config = dict(
    num_hidden_layers=8,
    hidden_size=512,
    num_attention_heads=8,
    num_key_value_heads=1,
    head_dim=64,
    intermediate_size=2048,
    vocab_size=32000,
    hidden_act='gelu',
    norm='rmsnorm',
    norm_place='pre',
    norm_eps=1e-05,
    positions='alibi',
    qk_norm=False,
    attn_scale=0.125,
    bias='all',
    tie_word_embeddings=True,
    parallel_block=False,
    init='normal',
    init_std_qkv=0.0275,
    init_std_o=0.00687,
    init_std_up=0.0275,
    init_std_down=0.00687,
    optimizer='muon_variant',
    learning_rate=0.0106,
    lr_mult_o=1.47,
    beta1=0.95,
    lr_head=0.00661,
    warmup_steps=200,
    schedule='wsd',
    decay_fraction=1.0,
    decay_shape='linear',
    final_lr_fraction=0.0,
    batch_tokens=131072,
    max_seq_len=2048,
    doc_mask=True,
    train_tokens=662700000,
    max_steps=5056,
    dataset='wikipedia_en',
)
Each number is 128 + 24 x the weight over its row's rms, rounded and kept within 0 to 255. Layers, rows and columns count from 0. Numbers have three digits each. The size before them is the row's rms in percent of the matrix's.

# layer 5 MLP up, 2048x512, rms 0.111, rows 1028-1134, columns 128-191
105:130127152082158133117094100106134131159106139115158128128140153126142130142111163114134111123110119107118096130132120124154109135084138095136119128100112122101127166124098081138126078139141134
099:147101137134187123156088129087098119141125132086122170074189136107141143100145130116110148112146105096110108157129127143126137158120145120144089200119129118137149129135118144135083100130085114
102:139105136121118152149137131144137179140104101084142153096119118116141158116101110101116162156084133116149135134121121128144181119150055109110144121110141129134164095108133110122168149134122128
101:133169147125119138119163188118157139137116134092136098123120136117156144123095121120058091117102120140110146135113105144129117113101140134093119167137130117128126090154081133153100114119178103
107:135166120142170104104136143122138070151156142136111127140129184120179163098109160145090086139093064135122134105129152136155102113136122142101124115136137135087138141110141124138107109123126124
092:160105144169173135126097154120150123138150112104158163157146126106093126115171120166137122122140117128174154158168095164142142100102155136137145110117098111116118160129135120107168159109122111
107:128098097101130132115103107104125131139128128147116128128142140134112125147078192124157103093113119115159111123126134120094081094129089159128091144136142125108123099082105111118130088165095119
097:121141104143127135107123086145142089115106085168173140135133113143126149159156139138109166143160119173139104126138137160117106112093125135113100105129138136107109154119120113134132142149142100
103:118127143126102172154095149122127178124159155150115114098128166136126103140162171150140085112107135100136102134114101160139121151155164162092102141107127073096068119110165067153122085137132146
096:132147134099097140143131170150086126126141131125111156171139160099103140106125078133116121086140132077117094133110121141101125083127163108170116154108095111103118143151112121111141170141116072
105:141127143149130131138159145124127112150125142146122184108132154115135078124111158162127112107135127148087142132149128144075144109126144141135139132093120146108141149149101160121124136121138129
096:163124097126121108149131148105114142125159155150081162148131108161143149098097076099145159125148156145103110135130147129104121149110107107147120082156170113128116121131124128139174125163119138
096:087082136163101125103116118154128174146124151088162081137093115129107080135169112120124099128146122153177142131137117104115094123110152090134112120131113162115116154075131170118133150142143131
101:154082134128133182141098152102142089123144119124097125088106136138122136158127113133122132153141141085106166126154118173142165156128156086113134116130101144148087127164158085134137147153130093
102:135164167100168100125122089136157102148126094118093092142150161164133111125117110087096135164162108104162101181112172107092127145130204110088156136115115128121078114147084136134133120109145141
099:156116113151154140147100135152144185125144107155153143111109114131147136114067090141141180147080131129148143149077115181119153124135121129093129094142106101152126123107147112064132126115082178
109:148158136109129129151120109154151139170124125142133153100112112107091138124115125165133160120095145114157137156094167131134163147140151140113121096095124148158144143131167086131115114112111122
107:103122125151156117143129143134107173094106140110130125116121113136132100137088131163132153162177113142105147143115117109140130142089075105149098141111134128160124148107129127109113176149120136
098:157150124134122128163127119104141141146142147114104125131096121162075119122142131109117112121063105104115158137129109101114079106130101117105140113132181127107125122098099114076113094117153140
103:075160139148110139110144136110132144119132122120146135133097113110156137156135122134096117109129134098110111095139171129148098131188153107131105130106100102084133094128128125126167129147146145
105:136123117157131125078103133119112101135109155138094113106095109113101152093166148161124137172124102149154102182125121155115163096161124147137155154138169124085113145163078140151147130151157128
095:178164129147162093124110115128115085139185096151125120125145158124132098119132140148170129154112131062173147134152155113129134121166117150150118170119125091166147137164155125133141119118114157
095:201091129134126143105152147165131139128118075129151110110126088148141129114129152120120116122091149150152124146113172104125092123112114142161105127155130105096131123120116146172085156105113123
097:135181112144176126109141161119092161145125135130120091096127152156155139149118115117122167107112123108126165117112083132124143169101135125145117142106117132171140152122093136156153113129098130
104:131176118124126143125098119132127111114127151137153127131124122140081109129137110121088165165132118130110158137120151097150151125083140141127154156111134152155105148160175148119126146153071119
102:100106133145128152145164124149095180103135160099142127106111140143142165153107134129158143090128115099123097130112164175153152133077170136119142118112100101205133111125138098142158119141110148
110:160189125102111138100114122090110116181182126147135107118117147128118133086112140129102098091090123172159139129126115126101166172123119153128178101130098147130150084115115120145151111129149099
098:122124147117081166134100121131144135119086075102141108123137080153136129179144130102122106120135172133143115126146101104142110141142143113124119125095145131129100137081113138166117091157095092
098:131152113149127110117151094114169103147142105107118090122127158117113131102129120116121069141117114101154154106106142143128065122143155098127102142131130123122116108087143171158125144113120124
100:180198164140146104130114126101119089148084132127118110159142156129119128126130154135111115126146125180145108142098147146123140144118123169124135115102120106105161143162136165160099116148096137
094:149105179112089127087096098118133141114125118079126132095124139125105126106156103116169142127164105114147113124143154155083117115120103151144144137152111084123118142135144109179138144107120151
101:132125140152151124126137196140075125140080106167108108117122133130129117118095167107102150133146141108127103124111122125139143115130135130083149132102136184118141115154143095124134149090115178
098:108150134151068085132138141129169131089152132107095149129118185099116073147092147117102153140121145093128129138139119113161120099091161111123072115108090160119171160151117156121156186147129106
099:143159104112100111149150177141104180100172097143165110122153135161100132128157127104145102126138128165137139097117143104146099129098138064120143140120117198089150105110158143124124139104144116
094:171125166139140150147112089127110123134119180107129116126175126134132146086104137180110117117080157148093149143114164157119136083081158075134102122083160136096217144084128132087150097157114173
101:140133150131168149129165187124145121123144100151150113120105121128136169099114139112111138114123139101158110085118080097107111116144168159097084127098137122092135093134099142152137102131122102
099:163119145108154097129113139147130098167120065149132123136148114137128104153156130081081172137119160153137134128130119122144110146131157109130150157194183107139102141150100154130135122095132136
102:128100104178110118170127108101123137164185120090131129129160172127143120163130155124124119102145095085123124143156082180113159133113130139126119136105140131138115125131166087118145175176120127
103:122126118155104117115173144132156140157149122106180129147072133157119141141120166108131104146125117082131101147157142177107104105125107146181108144170084151087071076152120097104124079102148086
104:095132145112086140125104118136109110114066114131092119143123138170134163109140112177145142168122122083088132123147163124147140112136147097122165165117124110080128109112172119138119155103152121
105:131113103115094117144151107135108122125118189147149132139136121111129136117135127153119128143142092172142115105121172146151108114144075145142112090124173123129122132107129126091079109106118134
104:093176127172123136112112147142096120136116131159140143149129129142128132147162135137119090135179132135140113134109125123135153188144149153110139149131097083076123090102123095139078147089135126
097:116092071151097117119127109121136120091130154162131100149114173128125110057092149160116128202115173087119121146151100079140128164146134125112096133088116151116172128100161078131125135128132106
100:107147162123146073077103108116153069097143127082107141097172097129103090162075163152150082119073142109169139167135134102097122093112181069049140139116101138105131135123138135098107134097129130
096:102114145185156165160172114124135146121083133170140114150116131143154071120131117107112115153129133130130110082135157137129092148111133117089114087178121144120106086144130106121140100137115092
099:134114156139163112133124136154129122159105142197149151125136144168120101135083166118120156114128162167149128136104134105105118119125112148139102154154167178106106159125131133146093135063167097
102:116085110153154091120156094163108109166109123112111145128121166092160163118090188117124111126136168135131125142138112113136139158166129113110123178114103110138127126114094160146099091102094157
100:129114118163141158099108123136165147137127140157137108083098103153146119133162123115095155130146148100130163114132117126091101158078190119093170157178127120123096120166152160128143175113093168
095:142108143138106131130125124137097151118132103178102153106125138127132172106139129120183110169151144142123121159122130168114114177092143121130113152100123122159158142147124133128124124154113137
100:147141125082138076098116151134115082126118114130140136098121165129145120156114153136133139113097113091149076113097150146165103148114140135145085097103152109088116118129101116112125131147137151
109:150110141121149116084071134137176089130159162141053089082099111154140144131102128097113115132148144136116101131108133131135159122114131101118140174145144140099103164114129125105106123138092149
104:136110070115121154150130150131061114145129110145109166107128095137102134150152125082129090144130119141108176128099071134145110110112097114136105166067158090111141172117101121129142118098149125
094:143141164137117162148146101118071113140119156099097149095200118114106132168155196125118145109143071147144133135101132157145127159092091090147103142106117162110157126194090159136129173078148159
106:157117106136110146133124094126119089118090128113107110092154132112122126122115129134129105136150086125150090104095144091111103138116125126116138130132119112133131171108132087170096151117119099
096:191140142088107094101084117113143111155121141147150097114169123089135086121139097101117133146169151136129144145132116092126099124124147116139108154172089149172106165147115094108134172115113138
099:148114180122122102123123127126107143144111096119127140110090167098125123095152171119125128107138067135142102153125148142103155114141094122121168112157182147106120127134111103113139109090154101
097:114110121130137067119057090114104140136131178150162132145127122178149119146182144109110102122129127153126095133132137108150155075108172121112164098136099123122117146136122109113103123096135112
097:142132112140210120124124136122101142165128096138141177140112129167150120155121068103115155087116091165109104148148114123150124147090088145131087136158093151127160133112155098108150185071136164
095:152117101094086086134104140139105107106132147139112113146131106126126101158148089184101135081112130127102123110130149133121079128096089140149081100154089135137153197133166153169141088150112119
101:113101086105109130136160134097177147096113150136138119123112141117102107125115129125144105114126141113143144136113107150138142146109134132142093132140104094131116111127089151119120189141076126
102:141168138099106116153142194135130063162122132157167135127105129078163123125131166107077129145120141145151108107153125131154124112104108128148144137126097121156103145141111143111134124128096141
102:120114064144136136123107153079120131133134174153169118126098149151157091116115151114110141107129142115149085085118165109121121189160124148129125117157131141081128164123152124126121107114199176
109:156110150117101118126087144088111128132166134138154098144108085126138129122139133136077071117181148118074130142136114152120132140067160120084138143111122109157134151136137146146139152139071114
102:102140124132161093146132141090139111100170085155060118123098115123119123144118107161145139153116092131114127136108142119153162168154147178093124115130114095116109149123134141117131152117146171
102:180105122140159147112118169141127092107136110109112094098130108158188130105162153138156146113103135089138106109133098097149120141172132166146150149108086164144179081062146133138088100131092137
102:144111154126136114128129114142123126136130160115144131146112138136142116161182122120116110156126077074134047154120115162113103111096127110167118083108063101157108183159109112157076114135155135
103:142139102125147133108141160105198160076158178180143117124146116127163170148132083126136126097126120101143148141122124154151129124138187108148126129104132147163138083132105133112152136124134116
091:148144118124106085183161104091140164152138152157135126144122118171117137144115155113106149118126101108136133119156169143120112099148127169101112090081138141172109121146097079146143153104153123
094:124177139127112126136124111157119118149150132148121134130110135124107159118125126120145080119164114126146132131104143160109139113113145132120097158124133107103139139110104142156114166108074086
098:123142125132151181099119161099137107106115112140132141106128123148138132142109159100120147160164124105120131190183130133145119158103146110127154131121128122105093134119107150091137113114132145
105:160143105143121146096107139097112137143147157127182108141122150127101133146133115122117141099127121152166117121134147127106115130140087115116100129137101125119113158194082161128107128089149109
103:159177143159140127114125146123145117143166166116108149117116086156084133126152128110123128191098123133090159118136116126104098160087088105099126155112144123099150128125144136154111099141104143
103:103149155127100109130147136151137120162117100141130137125167146110109129103142145146099155106135134133127136128148085092126121149125156107085072150150126133113139085095129151125109141108118100
092:149108143161139140129152093076135117140080080118148137129158092113134126102125113126094103150092144109142108137120147070085095119118106135129126132191171108138133084130124143118115154154127123
106:144142089138098161174136144123145137132153119120102109159140116102150119122143147110087098076126124085113118147114128124133131122129134126134140126108102145166119081124128158121141130127140152
103:135112123127142129115139132134147152092122114112123072101104152198122117123135136170104165143104152134109126150110153100120137152128145158097124161089114089117162099099092095114125127136103157
106:122100087139153128106110128129155108074115120113088135122120128119150164111099116120159106178145157128120141156133121135146138141156107137142151063158133135138109111160098099129128127122124142
103:116079140089138129155156139088200156133110118154124114158144117143077127137171126111137135108142109159108136145095165125151123084114112110147151167125126134110179109131154102108153140136122140
107:124122131170151131106148142135126152142082090116140159112146156101169082119166127138128128139162145099132159152159124193098135167135127161160161140117128138159091135124112142089101122128114144
110:123109104147144122139151140122089116127094108141112144103148130128089122124112144105123110131142104136128142142122129121112163127142115116103110104125115138166135168128140091126154114166116096
101:131111136130126116157104139125120149105116157098174097124105130105129107151140123131122115124121130144139122143130085126135131136112153158105121116102106122111111104132116134149108078145105128
092:152145114123128132133114147161151181115096099095142093125121107122143111119134148103115122109132103079121113101152122115080153162114111163133139132125131194159156147120106114129110127112131133
103:192139124095093067187130126122115154143127155169106141126121137134141103125077108158097103150138189098151139133117129151094127149107125127123098121114128128123132108131123085095150159115144132
099:095101137111174094110109118123129125123132148148149131135131127146119161134151164133166112127102166109118149135131095132122131117110139112112154132127149150101121115115125099112074144115125134
096:137133120138085110166143162063115086153116145120104136103152127071086070116126175091100111178112112153096148132143096084122125139069096133105175140157099134132149183107085128132116095114106089
098:141073122121172113149140161114155120133152133135115134077143106100142137149117111152154107158158111146147112129142143180103116116148152122131155134139137111160111099073124092136118148161154151
099:136123090129129139133140150115129107126144135114133127114146139117146125081109159152157105135119114178143107143162177135099112146123139145080098089106100155142159155117145106147152113108106130
096:112136106127170133093102155109148174134156148138118174131129130165148103133140170187127130114118138088119159166116137152117113121109090138098163130099117122109152147113143161112121091117110155
101:141093155134118117141113134128130099113124115132118102099119137154100116137157114073167139176139120148138146120131137144139147106143107116127097127162136097133138121130085099103147141151145171
103:133156097071135160151104075116110085157140098086160148136137121146128101099128131128138128123156125124155143131115162135095132118163107159130135166094103118100150108113137113103153152106157169
108:103123118141150119136167144118123134103099140146148098113099141126130108129131116109128102108133123129134091150109132160105130157120147096117128145151090150147107154121100124157092126129136100
108:136142165136100136098167112151066132144113127083110145119133108140147148160127122165140095137092119112129158153106118105185102123141128139101125140114097124112136104152117138133155107126134141
090:085120078098142110170170150124098129105119118107142113111145083142112148100187088130134125155134115121132078156139159118118123143121092154144108097127128145126110156115126146138175156141106105
108:170150120102160143114113181173097103093141118140132122128138124117138120139157156108068165119157146154135098104089100157119149143159136145099129113156122145136155144118106131135161106125102139
103:167145129126157115076110138154179137092159129172068125140186132131186106111094121147192124169113106181091122123111140155101091152147128106128139109107105139148133136160104161114085150145121103
110:133132090129122100139153142143175149082112172121127118152091122114142134130155108121153101117124166160118121141135129091115178107134148148177122163132149158113180115112106136174109112146122143
098:134124146076129147169102102136103129129128133141107120121122158148145131108094148175098156097121160127161137131122158136126149120156106125078152137141132120094146174119145128078106123144134155
105:143137128100144126147143121128124134113148152132171158149124140152109110158137119096127147125123150172098086126141155141141150147133118122143091136150088121127090126151149079113133138180140110
094:118156113123159153096101134140142143176127120180159118129130139111105114120133134100122110098113175116082105094127130130144135136131116151127126146139171136139105083155125113126176086123166139
096:161129124169129117173107131092136123154141129137131165098118141109095155085131140076148098114154107133176088137128106118126134157137104087138069167131119167173101145155115114104163183149112118
105:095076135133152131149128131160167143141129112128105152138117142147090153179154136090127152053137166137121097151098129149149169119141167097109140090105070118136126098091152124095092142161104133
097:146116088130132115160106119105118133126101096122128133129112140139147098151153169124086120132114145151134127113133131146154132134102108114148121171120107101143111104129157105129117156142125131
102:111134121137167156136152181095102136132104086114126117132111136087136085139135163113119128104130129158140141088134130162116163124125112146138120135128173095103134125125108163126122175109123116
101:150092157118113134163135133148119142082106129113110118114107126133114128130136114124119142118153166112163132169173098149092127179149058164141190106138161135100135177089124134109088127089132124
098:127135116149103094144098125114150147142138133163139141111095117182123092088121092123147111090124086090162104131139146120140153164100100115111138118111083093051138188143152184147145150124162136
097:117155093146150152093115154084167149125108118138122076122126123087162111150166159136099139124102126082162181085154143153160111150136129117132106137127146097083105112095130136101141159109129115
091:114109120180159158152148128142120145117173109131133144128127149088128117128122133146164094125158102124094135154123136070142165118091130116145124120136139102147143174150154128105120139114153114
# layer 5 MLP down (transposed), 2048x512, rms 0.0609, rows 1028-1134, columns 128-191
110:147124126095153126131116169131114096107111115120121109101128131109120160105113062135120127103110114118066114115134106157144103138113138123133065131109095123142115121153178112129118163168159151
094:119147121145145124108097131122110103145089166154166103139160159189101151102108150128153156121091108141112098091123126145141140126105176159167155089114139134108095167057110155100124128176115129
103:118139148183127092125114097147119142122110152130132140143138138151124177130078084116143113107137129116143110156146101115106110157130154173080147154155124123113083138151139059159098149140131128
102:147091171148136116138144148113127123129142109151128156124110148117132153145068129135167105111145169147148066151093179131123090168114100139121143087108124079139211139163163156125143127154121141
112:070096146103123095138116142096135138150159116149122130157136119143138143140107159137109158146115128135147122083131145134111105146153130160110118099152182125087142108150122113116119127130152104
100:106196104127135104142175122127130100100156161162123097128111146132153122117119088116078099121127118151099135105108164132127102157116149143079078112119165125126136137133143127157093108175073087
106:173138104120151122179137130115135113092120139146110117150174124151127169117164130115161122144143139143120154143125087150116112157105100171184140075134151113113100161128123163114113173124151087
098:131086138164124121080112118123165151111155117107153092143167154151129147152106117124132147077184159138111121144142188149119157156129092134109151137120129141145123159124120085083084116141105135
106:141103098136122140104115132132162131137082086108141100144139199143129133141119132158144092069117133130149136088122112091120145123138139123139144122133117139103090093142126134105130081104135142
108:109137118127125112121149080139127135109110144115052142105127154146173065100166087148133114095160146164126158134116105127170110095136153123136177089102125134109115132123112096121149115127133128
109:102178105087106117148080100131109105166119115118141107166147129115148141181158122134128160150133137138105066124138103122104155098097135101138160136085127112107135135136130147138117129128104168
090:131113161151137154135100113161124133160123074090177149073133156114108118108141145158143145126114137072115121132177166124106161111126129161120109139130080136142150110076146111136139150132098135
101:163154110095126126115096115139072097126106088179115136153108111117117124125146134139128169119132066146117124091175116135144106116125150123125172114108152117102133182134111106166116157103128146
109:130139131111145097165114105128131112158102131116119155164114125093148143136133126139096148145130135077112126132128139126098133124125129113121148146079092154142108135110136171067106128109117131
099:112127118112153147138121133085113099143125131111138093134143144114095140164129132134110119189088122147134153125187157126094105104145110105133161128118124144138101127164121118101127133160118124
098:074114129167117096138125132096159119111103121118143135152148107142145157141103077094154113162149138093113148154087151157151142107180126046127151128116164107129099121103124112150121161114158157
117:134137113140146159145129109104128175119108127145118148137112129110128108166152122140149110121137081073114125073098134180160115147183155117072119142121140162141148139108135116126109115135128145
099:092131139128129141132112143130113134137101111121156131087124121151140110106122133141149102111076121152085145165109135122114138072114174111080132104112164115134100096114120109087104105131163143
095:104140169173105110122110123094088129131149168121091085106110160111117122108138101170141098109087089135159136144165104112137125152115119109170112158129137141142166115156136122154165143117192111
105:168136153156149148138143132113095159103115125101140111101152083103138129113101142137090106163102124128106087147120127109074166086092112097131148115127094109093133167156120122160128155123127125
098:092125138128098147104181144096106141150134127173148118117161119080132118137113117153172136132131078142161091128143132134133144129107085087139108086132110127151113090173125175144127133146147125
106:157130116101155141132141166139143124123161144121127106163121115130142096098078115141105141177123126120113127137111140116098138159130125165100123151142098132133096084077128149095115144148159153
094:071162120140123111143110101150142127128165135129131133168132146147126151146109099133151154135126140140145113120124088151132124118120187160089096107111164126125124124115151144131154156148142153
110:165105097116114146153181097125128139125142166100110122142127122089152172109140140123130131122106139114139101127123144079199121118088164128102090123107118098128099134152116149084096138135113065
108:129202115111140121127154131109119144120090123125184115123132139077151167114119135110115096124108139128128135109117121130103160109138171135123138179169099179147132153158129121121103148092130125
096:147089127109150122128106115153134139080164124179100138127115102092122151109124150101118143144121157126126150127086130144143163146142147140139134112148153130098169106129160155146118121093093076
109:140187168136180116136118175165158123102122124145181128180150128124147125124066166170162137139134116133139122139118141162092124152149144157152129146143122106098148134145133126110168105127088116
098:155130158112075103129138158152142087096103095122139128154131130165125137108139182113125107113162113151120120102135166135098122119133096138124105122143087114139090108136198131132156096166100114
101:110147091129149133113081119125167148137143167136111146154153101138164085121118176137142119103164141132125143120156091121106172110147082111140149156133086076116106085155112144097166091104112144
095:138129167159092123114140140135099108108144114114143121124145120132109146164131143130128144112146138114122183098145115131109081139156089128138125164140160136149133132113107117112119122112161106
092:127124125118118079119115135146121139166132115148142132128136150123134156191094132091167131114120137109164099112099124123138103130079150147113124102088089132143138131116130097135123092140160142
100:137155110123135159120111118149132112122099089132126129144185129162119139155084147107111122144132132114127109127098115153115131149110131083086133159084127103122136136096157192150095106135156175
102:070149093127123130111104142130147077115097136095064124112155059135134151113131143130114097123154158143120146089100164118128129161135178104145122136157146154111130083095126132145139162059131168
086:112132117124072118128139168078110109119136147107180125120143124140093114141134122130119147140125117172127153144084113150100109102141146099113097148123114122137121093132131072097165156144084132
092:137136086121158085128127154118120125081152117111125113138120191112123100144176162099143150148109104108126141121114111152127113175139103126128174122171131126143088126135091105127108107165133130
110:139116087133068119081118130117136138158138132152132138144144150147111132143140120155136145093083143138089104085099140131135142122157177085126076086081075100098139153107125111136112127150144082
094:155130127120151164105150152142120142180135157114149121088108197125135127139098136134176145140093117120150126157110100116095137148112106106094153123116138147129160188131120125105159106114138099
105:127160089107137126133109127077152151118095119118113128124147084119111159121124154097157158119152122181162124137129116118145087117129103116144127093166112140144149133155165129101126117147142146
102:096122112103126134119098170142084130103108110087108140090127092147154160141124077062115141128112162143102112156128130163128132140140134151171104121124145107105075135083093177142150134121097139
098:140099124158139090161125134120114150148117092155127165129119087136155112119124104128134118131160131159126149148120108135158125137122128147128088132134126109119118160174130117150136133132171128
109:133126127119102132137134087129101141139116154146092128155099143133103133129093154129063179107132101107126131142103150093145134100142122125156121151122133095082125130093110137146118169057131132
101:113111094122102091126109107136112108094176116100131159134149139105131150148174155143089121100141094066151137150138138115153091133126135113194109128147148135144126079166138132114155156091147167
091:120136125152128152104105155115111134164140123118110122110136150119127115165138108115083114117135108109097141118124134125114148168147123091127177148162099160141063103115140118160138160159135106
095:122092131129123160126130149105138095158098107153096098155125155119153092121115101140102103116151134122049162118081127110169133104144120099131102100071145172129119093120115090097125174151129131
092:129089135093080111133105157120117124126140100103099149091106127160148149197181134147132098162153166137150119160159113105148139146117145107156122212095155130118153181130132131148152140128112117
096:103092139051131119137129154093121145130136115146136133108132120098133138132183106096161097064086106112139131156156103140098096142154114110151144138105130146117148089141141147123118097088113162
108:148121073149125133080151115130102112119135136140134115113138150162156119151116123134200125133132119135140172128117116145132116168141138147117114129115160161145144159135107187159125151137155152
102:112164139117153101148172084105117143111139099142151096138117151134119130152148142161129125123092127135162092095122096113142140139137145095135121130093131111130141145118133143090133120111160121
089:133176118136116126112155120106088115103153133111154114116115124128149122146133150129145118105129143178087118120113088131117117109136143099140128136131140162130145093122154138150088159096143115
113:125125155142150134160121153112157099089122110123127093185149116094110115124109099122203088085124160130152150108153097143128138148106164096100154101187113153144120124120067138099160104096162122
097:155126104125199140096105163141126089157141129112102138103109155161152112152119142079101115101134153122075126101130118114108144151100182074129134153131095120115113103103125113103116160117148147
101:131102123090089117136117152118094114142138175142117143126139108115143112112109104100120174133126129089109102081142147083119065115097121106102121133117149105099141144134112082126105128115171115
109:135138101126093154133145126167122120092130147171132074136062071111139160118144086114117123100143177112149112133103084155111154126168101158115128087114129130133078165088109103133115102125128106
120:112107117141127101132148088164121116130123126106119157155134146182181093126122127104135085156155128153155112083134110106121110148118100131141159147133149105139138170113110144145134116156134106
096:136135135161103148102156116143168113147106123126113163163116125131140151136151099140107134130153127128158099116128108105134104106126173144154122140134169108135159127143141142122126121145156136
098:115115127115134110092147117136120077133115110112137127141127188136161120140101155162134119119130108127161106127109102159090130078134113098139132155102085133152075096119115113119140143084087093
098:184125117149171169110127133135132150110176074129088116089123106098106139156148126122115121079174108154129125102104142125123097148156116133154139137124129156106138129121151156130175133154131141
092:108137115145086061119140144145125147138144134152098136125090140108089127134094122128145099193146144172099127154087116107144140165140144130116170143060111088116136130129104126131139113114120157
091:087145168110153149147134102164128121176103105123138168120160144099152141125052126105076114144136167109127103100092128147115131090148167141149159161115108097135103175097115154156117134115118142
100:150085131136122128084131123142116192124153139147134163134142122140143088124155120118112143110096112128129125105141105132186130122138111116169119125123072115117097180106145126147143141147120129
101:104098086097096125089142128115108128133136150095145147129129091111152140144139127113170124101119146107101110147121089130165093151104118109120172136149144113165146136202136108099149185105130122
103:110135128149098141099109132147141100158081081170116140113086135108114124121131162135150142130115175136109162158100160135136139121129164095113141109130144152120131135144106155150125103118120138
103:070125135120049063148156119168140152097125107157159122150129111145106124138161128132126113102153162092095145121102155165119139114106166134110158141114113121127117129142100126080130152122115129
104:127141124090159154154097136124110121141142098150106069147139138153136148140162055141079151125142146138137123153139131077113105135129097148132100108088105123117107147086118164098114149141129125
102:180216118133127113105099121161094140114099127136138157135154126115141145135119141139085130132136161128145083152133088136105122094109106163138138125095108124132114044167132100094141114112102142
099:148161131088092109147142125134133151125112119127152157124163125132166102132156142122089075127108108115156141138139144160142145162119111137106135096133096163117114152186127135111097105126140123
101:095142127112071132123173099140125106142136084155156116144100132135126183133180123128098098133151134125086126127121196107148165136128137116090099116123102129140134148119099130091122154131134153
094:153152124111173156113116166130144146075096148147116133096174149044098124128097097121121152102113134128169157178116117147113142175148104118115119149142113134134126153134118178125148131123142143
098:145119108106100150139132131146161113158108150130135126161141139200128105197137138159100145156115154114120108147116146136108128109134154135120095143115112133129151109157128127115120108148154146
092:082123120078117131141108167129165174120157137110159127135113127095169100097111124136114103142162147106143106081153112128124136112126138139124121151148137106109124134100096138112079104115128145
099:130158170095128115155147167158096162159169080166144153103159125134160107127113139085158149168154135121129097140127101149169143126122144132148146129119112109112120146125164135137130142106136194
110:105094161117158143100092076124116135126145130115120083123129108140176110124155153091148114150138134106154155132121142135148143111163098110119114087153118110175103121109092149101088131120122134
101:073126167137108098095116137131137116132122134121149131176086134141078127110143153076119082139130129088145126121110126099183071105110132115154106139153087168117137168119115189076118127135129124
097:152137172145099107137119094139157169133110114111103108137118150121122156167127103122121082119130110123150098111125128104114124130093130108132134125097124125147124087071096118144101120127105111
097:142092080117156112150132115152111153136147089109143153120148123099101134104186140134128110146115157112097096106149167111133138136142109139129098195090141168118088126138137152136112133140109179
106:090144151114134125129078118132109118130085090130118146105100106146128107101139156136147099132146132155162121131151125119138129121106175149095140111148118143117143119133160142152125152117129131
111:165126176126143132128137129132116124135128104148152128119103086106118140153168119128140160134118078099132098164125124122110117107139167105126116129133070127156096126125176161120121122176104158
104:126138155154123105090126141103105121111189120125168108150112129110143089099145107108099143161119150115103139139120145130110175114103143107104129114135111142162140180122110135124125164157195115
100:089168096117128167150130163119113167124150122135138139151075138093124133157183135195126128168162162134148118142115096122119133170150134120180123107115167119126048098125140085105131156143150130
102:104137087152140110128088139064173140128111122139097096095103090132110101136151161128145107128114139121132158121096117121108170181125161133122138145127127168127131143149113133089080120105094112
100:104074151108130120101151135180119070154149118096164163129149135134111130102093144106103116163128154125100150124130099124099177120156112107157168136136126092087134137109088134122143155127127156
094:119137171156142144130119123120133132153142109110116095110094157106150150098089149107131124105069143141116065121103120145157160095141098118137155127135095138113108077167100156130140133096136087
106:135119106067183149161119120101103118172109155094095134157162151101123112122119061117146104111112096139131125133115110160102078137152175144125117126139153137107172152133115123159187150126128139
097:159129125147130147139154140118081186144156127132146151085133129126123095112103115131137130149137125139080116123136131106124167108152123105133119108090108086132140145179109089117161128159117092
094:109096137096123138137121151151160125167111134128163105134104139188122100113157109165107135107122092111128133125147093134114141096144135090143109102130109120147101111106145106102107110163164097
094:131124153150140146137126150157130119145143093106141153112063147153096150091128159126135100126133129134113107132108134133110094127112144137137117107125132138083146135142115137113109170120149114
099:181128139126161148103147122114131156137115126114150110171159155111103130124123137110121082160132122138190161106062107121146165092145133133121160107146141166136168128138093105071126113145149095
093:170136155138124092141158152143121067114072155154142095141139198136097122117102119103116150134138115178146152095147115086113116129157140096134079075146125156149144134147120101163124103148127112
107:126132091158157141123103170098112100144110143157101118103118118087089114112116143128140134129162074120127112155108081148140148125170135146131156089132138156114152096105143115167150140108119175
103:103141092140133105139105158121135132117152108146136109129140093106136133129152172160149121113123122103149134145147155116129150096130112129128145120137110114133101113131169125119172144181153162
107:130137120139157136115126111161128126136123133210148147091132132131108171091184127128107140152079138167126118083134088139150101123130086127130120148134129122102124131092121166151164141158136084
106:106097124157100107110115154123116158126117104104093138135153148177151134133164151100148147176120161128095172134098136184168134130163165131155111171103115128139160152121174108115117146114111144
091:101124156084135122099118121157104163117137076145125150119111107156104111171113061153151132143134116128115082148137127126132098166137114146122161109109141113096148125141120103148084144134139115
104:163088121133121092132122157119159128142129145134124121139127096128150122125135162177141130107116111145130111120134119130078118136131109166136131131108142115119136123098146092111110068141119117
100:131062097152118126114110150118099113109104149097126101084080156120108144126130072096111152142162129154142121131161121119160126138131137155104156156187120114129106102166128129113133133126137138
110:134111148107160136116107078142148074106127146087122085144147151134127113094165165118123132102087114128094100148134135120129139134149107138144145185091118110113109126103091150138121124099140092
099:112105139128106129146150152129097122102118113120106157117139139161095099069112135125170143129120130148145138096136141143123111187115081120118128101104141121122085110069119120131140143126131103
122:135102143119163139145100126109156116117163137111141150150104176091140109102146114142124137107159163130153119118137140104146147130089109105096057155142094122120092121118113110143134133160131146
097:090145117115180113134154117131081111145157125118121132135124080093126096128165109147172153141152148140090146094148163114101127154110123123081195098099139145132167130110150133102139133145111126
101:178136116125136107105154149132106159126124146117135128156115165112105137138145108132162125117117173113139192111092121114156177113155137134149102138170124120144119113121159133167104092137095089
099:144114135147123120130117172106149112134119106139138103148130133121143087125127188098144135143107143140109144134165097146162113164109132187147100090113112104116122089176148143137110107165081112
098:120097159114142124142158135116134158110146098104089101122147152096107144122151136154102108152140095119096120108076160120130147125153117162125150104104115103127139165130119153127139146080152190
097:144123128147105118120125139144132127146132114115132125117196160130105184145108106175144159136109123132142083122167127158157154132170143119127087107090103110118164189145139095148140138099110150
099:150135103124140168160142092124106126116097133119115107136147117110124104100156208102126170124140137106113119131124112115127105152140093145131174102159149108096130147143104169079087119114128084
096:063098127117118078126144109111122081115152139093135134112094136104123152121135124099137099162141125101184147129111086145146146111133106117102122109138153144118127098126110123096107143148128148
104:107135094153140135121120109141122121075156104148112164122138161118129128123098149073183154158135143097111113100114104155171128117123126095108136120176102121097153129121117102123157114123169148
103:115142137114133124112165128141146084141098135132122118072105114151156106106138132120147132121098149102119089127082113109176160160143137168132157119089111145138089085094109153145174109104109133